config = dict(
    norm_place='pre',
    positions='rope',
    rope_base=10000.0,
    bias='none',
    init='uniform',
    init_std_up=0.051,
    init_out_by_depth=True,
    lr=0.0126,
    lr_mult_o=2.0,
    warmup_steps=138,
    batch_tokens=[8192, 16384],
    doc_mask=True,
)
Each number is 200 + 40 x the weight over the matrix's rms, rounded and kept within 0 to 999. Layers, rows and columns count from 0.

# layer 7 attention value, 32x96, rms 0.309, rows 11-29, columns 0-95
224,175,243,184,152,139,208,250,194,161,192,160,214,260,185,157,153,268,230,212,270,164,168,182,216,197,208,224,230,237,181,168,200,158,238,197,196,220,170,183,172,213,163,225,214,212,264,233,243,204,193,79,177,203,256,254,143,281,210,195,252,165,178,166,201,240,182,234,226,128,221,181,186,129,213,238,232,179,230,178,183,187,227,161,194,185,229,184,210,220,165,172,241,191,220,202
163,215,239,178,150,176,106,251,132,200,215,133,241,170,220,160,202,215,237,147,210,242,226,257,242,165,198,184,190,122,173,234,217,165,255,125,178,205,147,239,235,186,232,206,211,218,207,173,165,211,250,210,216,240,211,229,169,207,227,211,219,209,231,164,218,204,245,200,167,306,203,211,281,235,223,78,145,166,270,174,187,206,178,165,219,210,159,221,176,241,192,300,198,168,131,201
125,229,195,199,344,284,111,189,238,172,228,205,213,195,190,202,204,209,241,206,255,211,225,183,256,124,235,123,167,199,195,201,191,198,205,234,160,191,202,153,210,144,182,230,239,165,240,191,258,171,201,146,171,185,187,205,202,160,139,97,261,211,223,228,222,220,207,223,203,300,281,181,155,213,267,165,270,168,218,215,193,204,194,289,194,244,202,159,190,203,208,259,226,137,217,169
184,200,138,237,116,267,218,253,150,204,291,189,223,154,169,209,172,206,183,331,222,147,218,166,165,181,191,216,139,169,196,204,224,193,168,177,267,189,186,179,227,208,184,260,180,256,195,244,169,229,190,243,161,255,228,266,191,197,239,198,212,208,190,192,209,205,166,220,151,287,247,113,249,164,213,231,232,215,240,233,214,150,229,122,246,176,216,243,220,186,146,129,149,150,258,166
267,62,148,164,171,159,155,157,213,212,149,195,235,168,203,167,138,241,267,225,193,198,266,272,210,140,176,216,155,191,248,216,176,228,128,218,209,161,246,244,143,211,137,148,168,118,232,203,178,206,149,172,232,189,182,164,230,135,176,150,245,194,215,197,197,212,259,283,209,183,206,164,190,148,216,276,215,154,249,191,199,153,262,212,202,207,247,254,237,128,199,159,173,183,175,211
176,241,218,152,242,221,151,194,147,185,252,188,220,215,217,118,224,238,174,189,246,179,222,248,238,248,248,208,224,128,197,197,233,230,220,233,176,211,181,242,194,181,219,181,197,281,135,218,154,272,190,225,250,231,203,261,228,163,109,252,179,180,218,232,144,206,125,127,230,175,112,210,244,113,176,176,116,285,220,170,183,177,199,218,177,237,192,284,235,209,256,197,137,143,203,130
192,252,258,230,197,212,202,161,183,217,261,161,225,135,177,223,197,178,155,142,179,200,151,218,175,124,198,170,187,252,218,142,192,222,220,144,249,195,127,196,251,140,187,176,176,179,182,174,123,248,134,234,234,201,187,278,269,144,241,200,285,257,220,168,163,234,183,104,224,195,209,205,193,170,105,195,151,262,194,271,212,156,155,178,245,292,164,227,113,168,242,242,197,156,230,186
141,209,175,228,225,213,181,249,205,156,202,195,168,186,207,233,239,221,185,177,158,187,169,182,217,152,202,158,192,214,334,142,154,232,175,236,221,263,223,195,241,156,193,217,222,174,238,189,185,208,234,139,159,238,200,231,190,208,226,168,194,182,229,144,206,199,217,146,279,225,79,260,161,183,124,192,218,245,223,188,197,201,214,188,208,278,166,188,179,180,263,154,131,238,97,249
170,164,195,154,192,304,177,191,284,198,209,319,162,296,279,196,218,210,303,226,252,154,184,233,237,172,214,234,210,235,223,203,147,196,280,208,211,218,196,194,223,254,192,197,211,181,231,198,171,271,246,157,206,202,194,197,196,162,229,219,207,209,260,148,201,130,237,154,135,229,259,242,258,207,213,203,181,206,232,226,171,195,166,172,196,182,225,226,176,120,212,220,261,207,209,197
155,183,190,234,224,194,177,256,178,148,142,260,229,184,186,156,211,205,160,139,220,186,171,145,153,213,184,158,225,154,186,256,228,265,177,162,185,254,200,264,215,224,210,259,190,146,212,249,229,242,108,195,194,240,184,225,186,203,187,237,185,187,278,265,223,147,178,137,215,145,223,217,214,220,175,255,192,124,250,179,234,201,270,158,218,178,207,237,203,251,203,245,224,160,233,134
121,198,165,207,139,189,161,232,238,239,255,201,195,215,188,203,238,148,237,188,232,213,150,181,264,212,222,184,121,212,231,198,175,229,148,225,224,271,169,198,171,230,224,198,240,220,167,222,258,221,84,182,222,251,157,177,144,235,300,137,234,267,208,186,201,244,336,186,175,191,257,154,228,202,251,272,196,217,219,183,275,215,232,169,124,164,152,154,226,232,243,116,250,217,182,215
165,204,184,123,225,229,238,163,254,170,244,220,201,207,106,239,141,202,205,184,147,206,152,147,194,190,194,149,242,192,224,165,216,254,251,219,237,207,166,254,268,228,182,178,177,164,205,140,157,163,162,237,299,220,230,298,214,220,244,160,113,222,143,206,203,214,133,155,200,219,190,165,183,228,275,267,159,200,232,189,247,185,134,222,233,195,187,274,256,255,132,181,139,220,148,178
139,206,251,181,156,176,206,229,201,214,219,169,165,213,176,256,277,139,163,221,281,162,239,289,174,184,230,160,223,180,297,268,160,136,231,166,155,171,180,230,245,179,200,165,211,288,175,188,214,219,141,267,165,201,232,211,171,253,178,227,193,191,182,199,154,131,241,237,232,167,243,247,152,221,235,153,161,174,251,191,257,158,169,177,187,194,159,217,229,154,227,170,202,123,291,243
249,168,194,197,166,175,264,190,204,142,221,199,253,212,187,197,153,124,138,152,207,170,138,180,203,209,163,229,163,157,201,129,197,212,293,242,188,192,226,169,157,168,188,191,148,239,175,224,189,153,200,138,207,115,195,253,187,205,275,178,175,155,181,222,234,199,263,152,195,263,180,199,168,119,132,248,211,219,290,212,164,229,229,94,177,207,215,254,188,159,217,231,151,147,226,228
178,179,230,181,216,207,208,191,179,140,196,219,195,260,200,212,219,217,197,158,150,167,210,277,171,205,211,130,173,234,206,124,196,271,193,159,187,111,212,204,263,201,125,189,242,210,243,191,254,182,218,204,137,237,115,189,194,185,176,217,224,219,245,169,186,262,259,167,161,185,196,156,199,248,198,179,249,209,102,272,144,210,159,283,216,150,181,218,203,203,161,196,112,207,163,204
133,196,262,226,203,248,205,227,245,239,207,248,225,139,148,187,241,227,155,159,279,223,254,195,202,189,171,191,184,299,199,197,205,147,141,221,226,224,164,317,204,222,165,198,209,243,221,149,236,198,276,266,204,137,246,273,156,172,189,175,183,178,236,189,191,214,184,106,153,226,134,142,180,200,233,160,205,166,165,251,228,195,193,181,201,199,131,215,264,139,223,180,207,178,199,192
176,225,150,211,210,218,199,190,183,234,172,156,162,278,247,165,223,142,163,207,201,194,190,200,326,159,188,274,213,200,131,172,176,260,191,177,202,123,244,132,171,194,237,262,194,176,181,183,219,205,147,295,189,250,218,230,199,243,187,121,172,174,237,157,209,203,203,165,184,152,213,142,189,200,246,248,100,186,261,203,210,188,209,192,221,256,212,202,182,322,231,245,209,126,107,165
200,164,153,218,208,155,207,216,146,190,228,175,273,200,181,172,274,173,222,237,169,109,205,221,219,141,177,226,215,191,225,268,254,205,253,238,194,237,207,208,208,186,215,166,183,212,258,126,110,185,232,200,152,235,236,170,239,95,232,180,147,221,240,281,168,156,157,174,281,269,184,184,188,215,220,219,211,151,162,216,236,176,206,199,202,246,243,250,197,266,158,168,160,269,218,204
121,185,202,163,184,160,257,188,180,153,262,223,205,187,339,205,198,173,228,234,205,249,181,193,165,141,212,141,225,254,129,180,241,146,144,181,201,235,200,270,218,194,223,153,203,175,153,212,228,166,166,221,189,220,178,124,127,219,233,137,191,226,221,177,261,145,199,188,271,218,187,116,194,185,226,228,148,235,213,184,145,224,251,255,183,244,204,246,221,182,150,212,174,255,205,220
# layer 7 attention output (transposed), 96x96, rms 0.56, rows 11-28,43-60,75-92, columns 0-95
191,230,161,233,177,185,179,223,245,206,262,193,100,205,227,208,231,253,182,103,211,146,244,166,231,161,197,179,199,210,190,200,204,199,240,227,163,199,233,120,219,171,218,222,185,180,157,190,229,264,203,167,218,172,251,236,205,213,200,159,241,256,205,259,172,145,151,172,183,214,187,250,245,218,240,217,108,242,198,180,258,198,150,216,202,216,180,237,198,277,232,229,174,180,265,162
164,165,191,210,230,151,226,114,239,183,240,213,256,178,287,196,256,162,197,287,200,175,182,186,179,193,202,194,243,187,254,227,141,191,145,237,231,258,204,302,119,201,189,144,234,176,108,202,213,214,128,177,234,213,187,166,213,210,184,270,145,275,216,239,267,175,169,164,209,274,207,219,223,162,193,280,158,217,170,191,176,217,227,172,127,145,215,212,191,182,178,187,175,139,224,146
244,216,208,116,155,129,197,223,151,184,130,188,229,230,307,189,205,115,201,277,117,213,238,248,241,228,211,191,239,186,223,210,236,105,235,160,186,189,170,220,123,200,152,227,283,213,104,249,210,162,156,168,210,244,265,187,181,247,201,218,154,101,173,195,297,185,201,172,190,165,211,150,155,220,172,200,225,223,211,154,178,216,259,135,148,66,224,237,224,188,123,216,178,213,232,212
239,205,200,217,203,181,232,185,203,208,201,191,217,271,204,191,176,203,220,151,139,231,214,177,179,206,211,210,231,182,198,159,151,194,168,209,157,191,151,187,215,159,272,199,190,154,162,226,207,205,166,204,207,182,215,164,185,237,194,240,237,288,147,159,200,183,232,214,174,138,250,241,200,207,214,170,178,166,201,246,248,239,219,234,156,197,212,187,176,227,227,195,219,186,204,242
199,233,227,209,209,163,169,212,167,243,155,243,188,167,117,137,125,245,191,217,235,183,210,173,185,220,205,96,164,209,167,201,248,171,266,165,213,196,186,195,194,228,149,188,127,256,180,198,190,177,185,283,205,218,275,187,251,178,213,210,237,190,203,200,173,219,249,222,187,229,172,235,158,238,218,155,187,233,220,179,225,204,207,250,255,157,220,139,213,216,179,170,193,221,174,134
205,200,197,221,172,199,237,200,206,252,156,177,210,233,175,152,198,139,184,231,187,186,127,157,169,201,198,236,251,168,161,181,202,150,229,167,205,162,198,199,183,232,176,185,222,178,244,193,214,244,211,259,206,186,206,154,217,127,146,204,160,182,204,172,168,197,230,224,212,192,189,195,181,197,213,217,298,210,167,165,184,171,196,279,277,191,180,137,206,202,222,205,199,197,166,257
263,137,167,122,228,140,136,144,196,252,230,210,214,143,194,200,166,261,206,201,224,172,145,262,205,170,214,239,223,236,257,192,283,149,200,216,214,194,236,165,215,175,203,216,269,205,250,215,183,193,221,124,190,186,257,180,163,170,210,185,214,96,131,241,244,216,149,156,210,150,248,215,132,157,176,214,243,159,221,189,137,164,126,164,172,107,273,193,169,210,174,181,139,261,270,199
269,211,196,204,195,221,209,254,167,143,216,253,168,212,191,223,202,227,218,244,175,206,151,234,160,285,183,221,168,223,135,152,199,209,228,184,231,183,227,170,168,264,224,215,215,259,281,252,197,167,199,170,167,206,221,188,235,244,238,235,216,162,130,235,183,204,97,166,138,191,159,156,212,250,156,150,185,230,154,198,229,197,161,196,218,71,178,142,190,166,182,202,145,259,217,198
221,197,218,251,178,239,221,159,174,170,156,210,240,223,170,183,205,152,187,227,182,165,161,193,191,235,198,220,223,186,158,252,212,170,236,180,201,167,207,135,205,153,228,211,298,261,209,260,238,174,209,188,145,232,224,208,210,172,198,176,208,141,210,189,229,181,156,233,117,217,204,223,251,258,209,186,242,168,167,129,191,207,230,224,196,202,179,223,212,195,167,223,150,246,206,242
169,208,172,177,184,234,148,230,180,223,244,167,188,174,170,198,124,156,195,197,158,212,306,172,223,255,202,108,231,175,194,156,135,197,276,173,259,192,145,236,227,212,190,180,169,189,185,242,203,222,148,262,289,225,219,234,216,254,195,195,237,162,197,188,217,250,173,223,237,228,290,167,154,197,189,206,272,233,258,208,163,178,217,216,208,116,182,182,207,235,220,118,222,236,184,201
245,209,170,172,231,213,239,170,200,144,202,194,232,171,179,237,258,166,170,155,199,186,130,224,172,190,194,277,254,205,220,164,170,159,92,195,233,235,322,285,163,220,226,263,277,177,194,214,153,202,216,173,214,78,160,241,207,232,164,230,168,177,185,178,236,179,140,163,200,180,241,198,121,239,248,238,200,163,218,161,149,148,135,181,193,155,235,203,201,168,197,211,173,252,255,177
251,255,234,180,204,220,207,206,198,157,197,251,147,182,177,295,261,239,191,231,190,169,200,264,177,122,261,184,180,152,164,123,188,193,194,240,180,278,239,232,229,179,163,185,142,232,246,132,148,167,242,184,193,125,181,185,163,169,265,222,142,193,241,139,232,259,227,214,238,141,198,198,219,261,194,210,178,237,176,121,232,143,241,203,165,209,231,148,207,220,152,203,139,211,283,133
217,241,234,289,169,172,191,253,183,181,188,205,200,173,233,197,185,203,194,208,257,205,175,179,240,167,217,189,171,292,198,196,155,249,183,159,136,253,220,203,177,213,173,240,187,183,197,212,152,210,238,208,180,166,173,213,192,211,218,171,255,241,156,192,162,267,233,203,268,240,204,248,207,169,189,230,183,213,211,222,238,225,232,185,249,252,149,230,253,249,220,196,170,188,211,172
202,183,191,247,202,206,225,188,181,253,184,223,107,236,157,202,223,248,170,100,210,234,199,150,184,205,154,224,158,165,169,246,206,169,183,131,212,114,262,169,306,209,192,218,225,190,238,200,151,143,176,194,157,142,125,197,241,261,193,176,156,188,202,171,146,231,198,155,145,226,218,266,167,281,234,179,161,203,152,216,171,176,117,185,198,237,169,265,251,132,265,218,208,239,207,160
220,187,141,240,180,144,170,269,209,180,216,145,244,273,276,154,241,224,103,267,218,150,178,168,136,226,172,211,187,243,191,174,219,206,189,256,189,228,231,222,206,212,244,257,248,189,147,176,204,245,139,175,209,235,245,149,231,239,167,241,154,162,171,196,229,224,105,120,200,194,205,244,203,299,144,231,199,179,197,214,188,154,198,181,204,154,155,189,210,228,152,268,191,278,192,181
225,176,282,196,170,212,255,246,205,226,287,225,262,178,171,200,161,202,171,298,174,85,190,208,211,225,192,187,141,220,192,163,207,229,268,205,221,209,102,222,255,182,215,162,105,222,243,182,159,250,153,269,296,179,253,194,221,138,166,257,194,159,270,188,219,231,171,220,234,191,241,154,124,242,240,201,201,199,220,145,186,208,254,179,194,145,202,147,250,242,162,223,166,147,157,169
202,192,208,165,272,78,140,217,109,161,127,168,111,173,261,228,221,155,155,229,150,205,138,161,194,243,216,238,236,103,237,179,215,221,152,131,256,180,289,293,79,134,229,179,322,219,151,255,218,126,318,239,278,147,122,175,230,281,202,191,185,183,151,255,235,165,200,180,205,253,280,205,104,132,233,230,198,171,260,255,226,272,245,151,194,128,230,208,255,217,199,219,207,227,190,275
212,233,194,189,151,263,219,216,287,178,187,176,204,157,165,178,158,251,185,232,191,190,244,131,207,258,271,149,141,227,164,208,150,243,221,153,198,217,104,282,226,203,257,220,123,137,163,213,230,252,180,254,242,222,257,201,230,290,208,288,234,226,196,198,281,190,243,219,198,139,199,172,182,238,109,187,106,250,251,203,268,147,166,147,199,183,316,134,174,219,126,273,235,107,179,132
148,183,228,189,243,221,245,131,198,291,253,230,217,189,210,221,250,187,145,219,235,205,242,236,180,261,192,202,238,195,252,223,177,237,148,309,169,230,179,177,177,171,235,132,225,199,199,175,222,133,134,220,211,249,163,148,185,175,218,240,201,231,235,201,219,166,211,159,164,238,206,190,195,283,181,192,177,216,203,213,131,274,193,212,176,154,142,235,174,212,224,173,193,193,218,186
176,249,175,200,205,189,208,245,225,157,247,210,96,237,154,236,220,205,188,242,239,176,186,196,177,243,218,205,186,158,196,189,199,209,228,188,269,168,242,147,218,216,220,181,192,222,199,270,213,182,293,170,168,188,131,195,227,188,196,180,158,197,206,241,167,116,188,198,237,195,164,175,172,165,256,168,197,186,184,273,173,159,191,185,173,183,96,221,216,193,192,117,163,272,197,191
218,172,234,206,163,204,142,209,225,197,216,231,196,147,200,201,149,208,192,172,239,228,235,215,214,220,190,230,173,155,240,252,193,238,166,247,163,176,183,209,222,185,190,206,177,165,207,150,262,190,154,212,182,235,179,245,187,166,299,218,243,197,188,163,183,227,184,190,193,221,193,245,283,130,120,160,224,220,193,254,203,212,179,206,218,265,248,160,159,256,209,231,215,140,209,172
206,162,195,124,153,232,193,258,218,151,190,177,222,229,210,202,242,124,200,216,176,213,182,203,260,220,226,205,225,234,228,147,180,209,236,231,165,241,220,201,133,155,202,165,239,200,265,162,163,188,200,261,205,152,143,216,208,145,254,163,198,149,219,155,181,208,164,268,231,161,235,252,256,169,201,212,159,186,225,183,201,193,175,207,229,183,168,182,201,232,176,270,186,230,193,203
208,232,215,200,238,179,237,195,209,193,221,212,194,181,233,245,262,211,176,212,141,265,221,258,222,235,166,206,204,135,189,204,200,212,193,233,194,166,196,252,168,181,232,190,214,200,208,205,193,188,250,214,243,159,187,198,204,198,211,276,197,200,211,263,191,201,147,268,163,177,214,144,119,177,226,246,172,177,161,158,208,161,157,174,175,229,226,196,125,227,204,198,228,195,210,184
173,151,215,207,217,146,231,122,238,215,188,157,216,197,174,234,248,176,202,158,216,265,193,176,201,144,176,250,252,264,227,172,195,206,233,184,214,237,221,138,254,222,185,142,254,190,231,154,156,180,164,176,162,231,235,186,224,228,261,201,211,174,198,144,221,271,216,172,188,246,180,182,202,176,169,215,182,133,195,131,154,221,195,206,175,145,260,241,254,214,225,164,217,207,195,152
217,204,242,202,195,230,191,192,170,176,223,316,181,171,182,229,218,200,153,288,112,244,173,167,221,209,202,150,195,185,171,228,154,231,187,234,166,164,191,286,159,228,182,179,173,173,148,189,228,185,226,202,280,200,228,161,240,177,209,168,191,158,205,204,232,161,180,202,244,199,150,232,209,189,244,247,220,163,137,151,183,146,245,296,210,204,127,188,236,169,236,134,214,193,215,189
135,166,215,190,294,249,177,194,159,230,187,219,230,150,217,167,172,197,182,214,258,205,209,233,234,249,252,192,194,234,181,243,210,164,207,183,168,136,182,172,205,228,193,172,175,238,201,162,198,217,146,195,197,222,256,179,165,262,245,145,210,229,148,218,263,262,288,160,224,234,200,128,190,180,210,247,189,208,216,232,261,238,198,202,191,276,200,159,200,220,138,170,246,180,226,239
204,204,207,96,256,157,212,194,139,219,210,151,202,188,165,198,243,221,160,171,202,175,226,202,130,179,215,232,149,204,217,152,194,225,203,243,261,237,259,174,195,197,181,186,193,145,188,186,193,219,199,213,188,162,138,211,174,150,150,202,183,165,189,263,142,147,210,159,300,203,188,163,153,120,247,201,216,168,225,285,150,157,193,222,210,158,239,195,221,253,243,142,190,196,201,220
248,202,203,264,218,199,192,213,190,248,264,211,243,196,140,197,204,244,271,183,186,193,210,171,247,223,194,242,189,269,148,143,289,160,222,132,196,146,229,154,206,254,211,214,238,286,224,179,141,159,222,196,192,106,205,227,243,141,172,214,210,177,140,178,206,215,166,260,142,161,192,211,125,248,240,159,205,148,226,158,157,270,133,200,212,206,178,283,226,205,194,202,212,277,188,241
127,211,203,227,217,197,194,256,246,203,234,204,154,225,158,176,192,150,136,240,238,197,237,187,239,189,199,222,182,169,184,163,223,130,273,179,200,180,127,147,213,198,185,270,181,165,135,175,200,170,209,236,144,213,246,145,163,191,243,199,168,140,232,225,188,279,222,162,251,192,182,193,90,180,131,178,193,248,285,175,177,152,203,161,192,196,256,154,166,227,273,212,167,176,237,183
173,172,188,255,190,118,197,209,177,201,279,194,249,243,265,114,206,225,209,249,213,119,165,201,209,170,119,271,232,193,233,241,270,180,190,237,170,109,204,179,223,189,148,230,246,214,218,222,254,202,251,165,164,177,187,201,212,174,183,211,192,207,200,182,169,193,175,215,180,218,203,242,195,156,183,246,195,132,161,213,183,294,253,197,215,203,204,198,181,203,195,217,211,277,209,249
205,188,144,174,161,296,193,203,221,236,193,197,222,249,214,212,180,217,216,171,179,139,188,254,242,193,272,231,206,227,162,103,186,211,219,211,164,229,164,210,205,177,192,235,147,185,229,233,222,202,134,185,239,190,215,227,189,146,182,196,189,227,168,195,210,212,252,136,252,211,211,152,159,166,157,148,177,244,271,250,270,192,196,212,216,183,212,167,174,200,191,174,217,194,191,214
194,255,225,222,150,135,126,157,151,137,153,204,245,189,244,215,182,174,190,217,144,173,232,156,195,241,229,195,228,211,197,209,199,244,259,225,167,221,160,245,159,165,207,67,192,221,210,222,280,219,202,213,201,257,208,185,271,235,201,257,261,180,234,214,260,173,130,229,172,209,175,214,287,195,149,195,227,198,143,208,217,241,248,289,139,115,249,193,237,216,169,197,169,178,183,231
134,219,245,173,145,171,240,270,200,174,222,250,169,182,225,221,222,213,218,207,244,253,170,215,176,198,281,180,184,188,134,260,201,200,175,207,169,200,219,252,139,236,163,181,292,184,190,193,261,175,222,215,148,168,233,270,229,216,271,192,182,185,232,248,168,195,139,166,198,203,203,196,229,133,228,201,179,217,244,117,203,304,200,138,158,191,224,243,149,204,181,245,147,131,178,171
271,210,144,128,157,241,169,127,203,178,126,174,191,229,165,214,198,145,138,217,184,236,241,257,245,199,256,176,181,264,194,181,166,221,211,181,163,172,197,190,225,207,252,196,200,170,126,234,199,211,210,231,213,218,212,171,168,235,242,171,222,200,179,161,226,255,251,202,244,222,284,163,233,192,180,182,167,205,229,177,200,152,215,206,224,211,216,201,169,197,197,155,171,216,214,176
176,245,191,203,187,208,207,168,246,197,196,191,211,238,208,187,305,321,216,225,234,198,229,211,162,194,189,142,212,180,230,200,211,187,182,258,217,214,204,215,292,215,219,240,195,214,247,198,166,224,179,167,228,169,171,237,181,212,214,205,210,226,168,205,206,189,227,234,154,179,154,224,251,267,181,269,240,194,155,178,184,192,166,249,195,228,180,228,218,179,195,222,182,213,212,161
243,166,199,159,174,182,186,119,166,221,171,212,186,119,244,211,205,235,229,208,170,194,228,175,111,163,197,226,251,155,276,238,176,245,170,211,245,172,227,227,223,227,162,194,187,203,230,227,223,210,174,203,180,224,195,188,228,144,195,233,200,198,226,204,168,125,224,183,141,225,220,267,165,174,172,207,167,150,243,234,158,234,170,215,160,183,174,235,234,89,253,195,174,145,182,235
191,247,234,243,129,244,182,182,187,161,166,226,240,267,149,154,146,144,245,270,187,194,192,210,174,186,204,188,237,271,193,248,270,177,234,132,194,216,254,212,207,130,196,256,202,168,179,234,190,184,191,218,172,231,185,170,166,213,267,176,123,143,173,156,199,287,166,216,251,212,203,147,224,159,167,201,262,176,197,267,132,173,258,223,240,199,175,175,189,182,160,184,193,263,114,174
180,245,244,167,195,277,235,239,198,226,115,98,267,178,184,164,164,208,212,129,182,252,230,220,221,172,128,169,242,170,218,157,216,175,214,240,131,204,195,185,203,144,200,300,185,171,254,171,110,207,118,225,172,145,234,181,246,168,207,213,253,208,204,148,146,229,216,303,136,149,250,229,225,238,167,195,238,217,234,120,260,259,169,222,237,235,264,219,171,292,188,252,249,196,194,223
166,204,192,106,142,239,254,188,248,234,141,166,190,226,224,145,253,259,163,290,236,207,172,167,182,161,138,118,235,214,179,155,132,191,202,160,264,250,261,179,193,294,168,167,153,246,229,284,98,251,242,192,193,151,149,169,191,217,178,170,125,255,268,198,168,151,204,191,201,220,155,166,236,282,210,240,178,150,134,146,180,106,218,173,245,235,180,209,238,117,207,162,133,190,174,212
132,165,207,245,170,167,194,161,225,259,205,201,289,145,214,188,155,215,230,162,262,160,226,275,204,198,177,239,197,205,188,242,265,150,146,323,262,169,240,204,194,200,110,226,296,163,210,189,263,200,145,155,136,261,208,270,208,167,205,199,204,156,279,248,233,314,178,40,197,224,155,106,146,152,123,198,270,215,237,130,136,127,175,223,216,217,224,173,141,213,209,215,155,224,204,177
195,133,138,182,100,196,202,203,224,207,198,171,293,204,223,208,175,138,281,204,238,92,131,125,250,96,209,227,239,248,277,284,264,217,185,194,224,200,155,142,300,234,151,179,188,218,246,241,242,190,189,146,222,245,205,205,198,114,195,112,186,155,222,157,186,202,221,177,237,244,167,224,271,144,136,290,244,206,176,198,230,236,248,157,143,234,200,303,256,126,196,196,228,158,176,282
196,288,161,153,202,136,189,267,190,109,198,217,186,168,279,209,149,166,216,168,221,147,244,186,199,206,124,170,68,161,248,249,259,126,222,257,183,152,200,267,131,163,281,294,188,223,168,244,193,116,164,256,234,182,209,258,120,249,98,226,203,212,142,272,175,118,147,239,136,170,277,224,154,194,294,192,137,200,255,242,261,263,210,134,202,261,193,157,144,228,147,269,193,169,238,199
223,219,106,244,189,160,253,304,191,188,158,80,178,182,278,150,210,196,227,64,249,185,258,181,146,185,210,241,216,193,198,169,217,197,196,223,148,161,252,223,203,240,204,282,216,247,296,235,164,167,154,188,144,127,150,199,170,258,124,238,276,282,160,232,143,261,180,210,177,198,258,143,161,280,164,91,158,247,213,183,289,159,163,156,221,292,248,143,170,231,189,293,296,220,185,213
192,259,219,168,100,174,205,262,182,228,160,155,211,180,292,222,222,171,203,133,149,197,243,223,190,90,195,223,231,197,177,159,123,249,169,189,97,189,134,243,211,117,241,213,213,137,230,180,204,205,226,172,185,266,148,251,202,191,235,192,176,214,218,167,159,193,215,244,236,199,241,238,127,177,219,180,174,212,211,171,156,211,217,190,214,217,203,242,131,255,131,268,171,223,204,153
174,267,192,192,111,249,177,168,356,229,163,158,186,214,225,167,215,165,236,213,185,286,170,205,256,149,184,95,238,190,227,206,230,201,214,156,230,258,148,243,176,302,164,214,103,154,176,205,144,168,183,178,232,246,252,152,217,218,228,190,168,227,189,139,221,251,357,172,197,214,252,123,130,233,111,172,241,251,199,198,266,271,176,201,212,271,273,180,177,167,174,237,250,178,139,145
181,228,267,149,194,177,214,155,184,196,110,196,151,193,235,142,219,136,149,216,228,225,144,297,176,99,176,235,180,239,217,229,185,159,206,215,155,232,223,179,152,156,194,164,205,214,172,193,229,223,233,216,139,250,189,201,182,224,216,215,185,195,226,220,199,198,225,154,242,201,213,130,279,116,193,195,174,247,133,234,142,246,227,211,211,248,204,133,163,233,140,220,241,147,163,200
193,144,198,198,159,185,156,100,229,158,185,208,216,249,180,170,173,157,277,183,250,222,175,223,180,214,253,156,186,249,169,234,227,268,223,192,213,188,211,181,272,191,233,122,250,251,273,188,204,211,184,187,195,198,264,229,120,117,227,154,260,171,226,109,223,210,233,199,258,236,187,107,283,148,174,171,221,177,185,248,193,288,165,225,228,215,226,259,167,165,131,180,209,220,140,183
165,215,187,207,256,228,196,228,247,215,132,121,241,187,266,198,171,127,191,181,202,287,237,203,189,261,258,193,189,167,167,256,137,182,175,214,259,259,170,254,112,296,184,162,304,170,152,214,241,222,161,196,231,261,211,244,213,300,116,212,243,179,203,253,263,121,176,185,160,196,192,173,213,226,185,164,237,248,186,186,202,220,129,162,236,214,176,200,119,156,223,231,187,120,157,190
206,145,178,182,239,177,189,158,205,202,273,195,212,168,149,140,235,216,155,145,197,202,276,197,143,190,58,116,222,174,223,309,283,79,248,222,270,199,217,106,202,191,264,232,198,225,239,165,170,196,138,194,230,214,202,155,171,243,159,260,143,218,167,273,156,147,128,240,159,223,198,223,205,209,213,162,224,238,151,108,130,226,135,219,151,159,247,218,176,266,205,196,220,205,201,147
181,210,219,159,146,290,179,275,239,261,227,172,236,132,139,198,199,247,288,200,225,259,247,288,225,139,188,160,213,226,268,167,213,189,146,230,230,242,217,152,126,202,180,293,211,181,177,186,237,250,239,211,210,194,196,244,182,195,207,211,246,241,191,232,187,200,205,220,236,165,231,178,150,107,225,188,184,157,270,225,181,134,186,175,252,254,190,216,147,246,215,179,241,258,185,198
260,192,136,193,229,212,219,130,175,194,209,174,179,202,182,248,177,146,228,116,188,222,257,195,273,275,161,252,233,154,233,122,142,225,160,138,237,178,148,146,228,207,196,132,128,225,210,215,205,253,210,183,261,207,218,131,223,193,136,232,224,211,223,168,293,246,275,299,243,234,170,180,159,227,144,153,223,211,128,268,221,170,151,267,230,190,195,162,206,208,255,151,162,219,260,196
139,157,162,287,224,203,225,246,187,235,269,178,184,197,174,260,154,264,282,170,221,221,208,188,135,238,184,167,245,214,174,232,203,151,235,197,197,261,234,161,182,239,178,210,245,186,216,166,232,216,203,170,176,229,147,263,207,236,144,179,208,231,147,275,178,121,154,162,214,185,163,246,221,198,227,173,256,207,248,248,228,109,183,242,208,188,176,200,166,235,152,192,272,270,207,160
210,215,219,214,217,212,223,224,238,163,248,266,275,212,78,203,133,159,201,135,216,203,167,168,194,225,231,161,136,217,153,214,196,177,271,251,138,218,184,189,181,161,232,181,122,135,219,163,171,172,205,235,165,261,272,143,222,146,194,198,253,155,253,259,184,214,190,195,257,198,200,201,195,164,239,162,207,216,208,236,175,178,222,222,210,200,211,131,179,160,171,175,212,220,210,225
179,188,223,143,208,173,151,235,178,239,204,177,266,227,264,212,234,156,235,124,213,194,217,256,247,162,209,214,199,225,201,232,198,245,158,232,139,232,210,206,159,194,205,239,230,133,213,209,178,168,162,133,197,186,205,204,118,190,185,152,202,185,167,200,179,274,169,170,214,223,207,132,235,176,217,217,151,236,198,113,252,263,254,211,184,230,241,160,161,276,174,198,120,255,235,183